Each number is 128 + 32 x the weight over its row's rms, rounded and kept within 0 to 255. Layers, rows and columns count from 0. The size above them is the row's rms in percent of the matrix's.

# layer 3 MLP down (transposed), 320x160, rms 0.0688, rows 308-319, columns 80-159
size [ 95 101 107 101  92  99 103  91 104 103 102 103]
[[154  97  72 180 110 127  89 138  69  83 158  80 152 215 118  65  99  84 156 139 137 147 105 120 109 104 120 160  44 125 145 148 102 118 148 135 140 127 149 127 117 155 140 187 146 135 134  67 146  68 146 123 147 112  81 117 123 171  94 137 159 115 174 143 140 107 115 125  71 144 121 102 143  84 131  82 161 116 145 133]
 [127 166  73 176 143 110  91 157  63 163 140  98 128 118 117 160 133 107 174 169 128 112 131 149 128  80 168 181 108 110 139 140 122  96  69 187 113 102 102 120 159  96 124 108  84 160 135 222  92 110 109 152 153 207 145  99  96 138 121 132 131  42 158 161 113 138 148 132  72 154 129 124 148 115 143  99  44  97 117 125]
 [140 139  66 134 115 151 188 134 151 117 160 146 130 139 108 105 138 142 104 109 168 113  90  92 114 156 183 159  85 106 126 107 118 122  93 147 153  81 104  95 140 145 107 118 119 115 127 110  88  92  89 140 201 120 107  99 168  91  78 137 180 117 154 144 127 156 125 112 178  93  94 125 109  87 184  88 120  78 161 128]
 [176 166  90 128 156 102 142 149 146  29 191 141 116 134 115 115 160 139 128 119 155 102 126 103 129 135 103  95 126  98 104 146 139 120 134 116 183 114 128 141 166  97 114 126 149 128 129 136 145 162 129 135 151 157 117  76 137  77 184 129 147 136 136 145 204 150 143 144 111  58 136 113  92 100 141 128 135 119 122 124]
 [135 162 145 196 100 128 137 116  92 123 121  86  49 126  85 160 214 116 106 158 193 105 133 129 146 156 170 114 118 123 128 131 148  76 144  96 187 141 116 133 187 154 131 107 122 162 165 158  78 152  55 140 132 185 105 132 104 164 125 156  90 115 132 197  86 169 133 174  76 154 119 143 155 140 108 151 143 134 121 159]
 [137 120 109  93  67 102  71  95 159 120  94 111 122  82 114 128 148 161 129 106 137 118 155 104 104  89 130 174  80 123  98  81 152 116 156  78 102 147 137 142  93 116 136 140 103 127 124 136 119 172 112 157 126  64 151 146 182 184  99 126 128 124 115 107  56 132  99 113 115 187 150 117 111 164 130 128 184  64 163 108]
 [ 85 137 106  66  92 154 158  66  30 115 148 153  91  45 150 140 127  93 168 129  88 118  99 109 174 104 131 127 126 106 172 159 118 117 153 113  86  83 110 111 104 105 119 147 167  63 120 116  80 158  91 114 169 147 105 170 122 159 159 151  99 145 103 152 150 150  77 103 123 116  80 168  99 161 146 149 196 125 163 163]
 [103 130  70 138 148 134 147 174 130 155  82  57  99  99  86 127 147 107  83 143 165 100 103 169 106  71 138  86 193 139 138 120 106 135 173 125 113 159 199 170 109  91  69 103  92 127 130 150  82 110 105 108 165 124 159 122  89 175 125 174 151  95  93 152  88 105 135  97 131 121  87 106 116  60 168 120 106 110 118 145]
 [136 124 179 147 111 101 129 151 103 164 120 159 138 116 137 156  95  84  96  95 115  61 121 179  84 132 121 127 108  98 134 163 142 154 146 120 155 204 139 160  96 156 164 149 186 145 139 145 136 120 111 136 164 125 140 123 173 114  88 118 156  87 165 106 126 142 190 197 126 138 133 164  85  50 129 131 138 131  95 155]
 [200 127 123 116  81  71 131  81 143 116  61 143 121  73  94 167 144 173 149  97 164  90 143 102 203 149 179 139 190 123  96 160 169 101 133 105  87  98 112 158 136 150 141 112 105  85  83 134  76 143  70  95 144 149 132 145 174  75 146  70 175  99 140 158  86 127 131 155 118 105 139 145 131  96 167  86 128 106 125 135]
 [ 45 119 145 131  78 151  54  55  59 149 197 129 139 120 108 121 110 181  56 123 145 170 122 132 115  64 159 133 178 179 118  85 121 109  46 115 132 111 124 144 112 124 161 146 136 136  54  97 127 104 133 104 146 173 124 114  67 142 123  92  76 103 117 122 151 147 146 134 168 124 182 149 115 104 166 135 141  94 166 129]
 [142 160 171 123 100 139 128 176 111 154  90 120 158 186  92  95 136 152 116 144 120 158 110  72 139 167 119 107 185  89 162 109  80  95 169  94 127  85  94  95 188 133 122  81 103 111 115 144 124  93 144 145  95 130 133 111 101 151 157 115 132 109 163  76 125 142 130 156 169 111 115 104  64  75 119 127  90  76 169 132]]
# layer 3 MLP gate, 320x160, rms 0.0751, rows 309-319, columns 80-159
size [106  98 105  88 108  93  96 103 108 100  98]
[[165 107 181 111  98 157 150 143 162 127 118 151 132  90  64 130 143  84  66  71 143 124 116  78 149 125 125 104 122 125 114 125  92 139 167 116 111 181 175 110 134 140  91 128 150  87 100  33  98  94 125 123 197 121 140 122 198 116 164 126 152 157  49 120 163 114 153 107 124  78 180 147 116  86 162 154 151 112 127 116]
 [148 108  99 133 103 163 184 108 166 134 172 163 145 136 102  95 133 151  94 110 150  85 160 139 147 134 188 133 121 176 124  95  86 144  58 176 135 168 177 176 119 131 104 106 127 130 120 133  89 136 100 129 107 152 109 188 142 155 120  76 131 121 107  82  94 221 194 126 171 110 111 154  93 100 181 136 174 123 133 172]
 [183 106  76 121 147 107  94 109 128 127 177  76 156  90  90 189 112 185  82 153 108 174 101 163 162 108 135  91  88 104 150 115 144 156 125 117 178 131 157 161 100 130 164 116 146 125  96  82 132  89  85 113 154 117 135 134 117 140  90  99 172 152 115 163 150 190 210 122 132 166  83 159 116 134 132  92 110 130 157 146]
 [174 184  82 122 130 100 135 113 180 144 144 145 152  90 137 189 168 154 105 172 167 144 142 122 154 157 145 102 127 126 108 147 112 110 194 116 129 140 125 160 143 104 190 153 170 153 114 110 117  65 178 128 109 110 112 126 146 137 106 151  96 100 153  85  88 219  72  97 141 103  99 151  93 160 120 134  94  73 155 137]
 [135 123  84 124  79 128  62 137 123 115  87 134 167 125  81  69 119 144  99 120 113 112 156  82 137 143  94 129 100  93  71 101  68  90  90 128 105 142 128  84 123  79 111 151 155 136 130 147  73 210 184 139 159 136 114 116 132 148 112 112 127  55 115 141  94 144 130 127 153 132 122  94  98  99 175  95 168  49 137 107]
 [151 115 132 134 122 127 151 174 107 167 211  99 125 170 114 120 135 142 126 140  75 138 140 157 166 167 173 121  57 141 157 145 107 103 119 129  94  96 110 117 158 151 132 134 141 109 117 175  90 113 116 173 167 166 114 195 116 100  94  85 146 128 114 115 121 104 122 117 158 136  94 128 139 145 159 141 142 132  99  60]
 [112 129 109  83 152  90 128 186 118 152  73  95  91 146 196 158  82 102 139 185 150 114 106 131 143 155 157 139 184 150 118 155 155 145 106 161 150  86 125 122 107 109  48 179 140 159 139 124 118 183  77  90 212 148 157  71 157 147 153 120 127 127 128 114 134 151 147 171 141 144 136  48 130 105 169 144 107 146 144 119]
 [126 134  75  68 163 162 189 147 135 111 121 157 188  48 149 127 129 178 112 174 130 168 149  94 134 154  97 111 133 171 137 127 119 204 151 146 210  92 116  83 124 124  76 135  82 158 184 106 176 114 117  96  94 131 149 198  80 168 177 124 172 130 107 112 180 133 114 151  75 128 154 130 122 180 164 145  73 132 176 139]
 [135 156 140 126  73 150 129  80 107  81  74 117 133  98 132 150  71 164  95 128 114 119 128  65 133 162 145  81  96 118 117 103 104 126  87 114  75 139  77  92 100  94 106 158 161  83 122 126  72 178 105 121 144 135 109 166 135 136 116 156 142  76 143 176 122 116 175 186 145  90 137 161 131 111 167 148  97 126 127 143]
 [ 67 179 152 158  89 203 101  73 158 116 117  66 111  90 102 116 149 132 179  52 123  47 101 143 138  78 153  59  93 163 136 171 132 115 122 165 116 123  88 136 124 182 131 151  96  95  58 161 128  94  68 122 163 131 155 143 134 158 158 114 112 139  90 144 164  88 121 142 127  65 139 151 117 124  90 125 110 147 124 116]
 [151 156 188 101 150 122 127 157  98 138 133 121 119  75  47  88 142 190 116  66 100 139 171 132 134 120  53 136  50 122  90  97 108 109 143 120 134 116  94  92  98  80 156  72 104  65 101 168 104  88 149  45  84 135 130 112 142 135 143 208 157 111 140  89 144 100 163 130 130 132 131 111  90  89  77 157  72 122 138 130]]
# layer 3 MLP up, 320x160, rms 0.0745, rows 309-319, columns 80-159
size [105 106 103  90  98 101  89 103 112  93 109]
[[121 101 170  90 144 116 103 123 148  91  25 147 125 169 238 175 126 147 109 130 140  99 130 114 102 133 130 152 191  91 145 123 125  75 168 115  94  89  95 171 109 138 150 107 123  99  94 147 158 109 180 125  92  92  81 107 106 145 118 116 102  89 234 125  97  83 133  96 125 109 113  93 103 152  79 158 160  87 156 106]
 [132  97 142 197 157 111 169  83 114 159 165 168 115 166 156 130 131 151 187 140 131 176 160 101 119 144 143 135 124 129 135 111 148  96  84 152 147  81 168 226  95 167  80 148 145 140 163 185  99 129  58 167 111 138  86 143 140  95  93  72 159 198 115 117 148 120 162 120 144 151 141 134 162 120 131 125 119 168 128 127]
 [145  82  96 221  83 141  58 154 155  98 169 114 155  98  74 110  78 102 170 160 122 136 107 137 106 116 121 115  99 116  90  89 146 113 102 149 112 142 120 121 123  83 148 105 163 133 131  69 127 159 120 152 162  73 140 134  94 130 146  78  99 105 139 141 155 136 133 133 165 139 125 142 108 178 196 102 114 113 131  76]
 [ 76 123 144 120 159  99 147 138  94 125 103 169 154  64 129 153 144  64 136 133 114 111 111 114 109 145 231 152 163  95 147  88 112 122  65 138 106  76 196  80 169 153 156 133 134 158 105 133  93 115  86 146 155 152 121 101  99 152 147  80 153 129 120 145 101 178  84 125 157 104 153  97 164 143 149 151  96  93  82  62]
 [144 117  92 134  78 182  64 152 131 107 178 151  85 165 150  95 118 183  81 157 104  72 179 138 142 155 113 125 116 150 127 177 127 125 128 118 129 164  68 130 199 151 121  79 120 181 157 130 143 195 118 145 136 116 141 112 115 115  83 154  93  86 187 109  99 175  97 100 146  80 106 164 154 153 130 110 120 126 122 131]
 [ 64  92 127 134 149 114  92 126  99  96  59 127 141 102 107 114  86 131 135 139 144 118 120 151 125 182 102 124 111  95  94 167 122 117 188 133 151  77 137 144  93  83 143 165 120 147 119 120 191 131  93 155  90 106 121  77  98 177 147 145 126  85 118 122 128  97 166 137 138 114 127 164 106 139 112 153 136 150 167 197]
 [ 84 139 133 131 102 153 154 152 124 142 131 101  75 116 114  81 151 118 119 159  99  36 143 121 136  95 131  60 153 148 195 167  94 187 106 128 126 142 148 112 114 119 129 155 109 130  52 160  91  48 130  74 136 156  82 103 109 138 114 101 177 118 124  80  37 146  68 109 110 156 107 140  88  95 156 158 121 137 129 105]
 [128 125  87 139 114 159 193 148  71 151  45 132 147 173 133 114  96 114 144 133  91 142 112 171 132 137 114 139 103 126 188 167 101 148 144  46 118  88 160 141  58 103 142  94 117 120 132 142 102 180 113 193 129 125 132 153 142  87  80 122 149  80 226 140  99 158 171 167 139 156 125 169 125 142  98 105 165 147 106 151]
 [ 99 146 115 161 147 129  97 179 161 125 194 115 144 170 138 186 156 155 148 100 106 142 119 136  67 145 112 123 121 126  93 186  94 114 171 121 198 117 108 133 152 147 124 151 112 110 135 150 130 224 175 148 116 150 158 110 108 183 170 140  69 192 123  95 144 161  92 140 121 131 173  87 160 161 104 150 137 186 155 133]
 [122  69  62 127 162 103 132  96  89 144 139 159 105 179 135 152 119 126  91 203 117 117 145 139 124  92 185 165 144 112  87 112  91 158 128  79 132 155 147 165 126 107 128 133  75 161 164 121 135 161 122 180 122 127 161 137 117  74  89 125 134 119 175  83  50 181 111 105 148 183 139 127 150 129 172 101 124 128 102 133]
 [156 146  53 112  84  58 150 150 136 125  99 125 121 160 131 162 146 127 107 150 137 113 119 103 126 142 129 110 175  77 175 130 133 128 168  65 101 144 123 146 165 112 125  66 136  83 154 146 156 125 120 183 116 104 161  80 135 171 164  65 146  96 133 118 143 138 116 169 111 121 125 154 119  85  72 102 173  99 158 125]]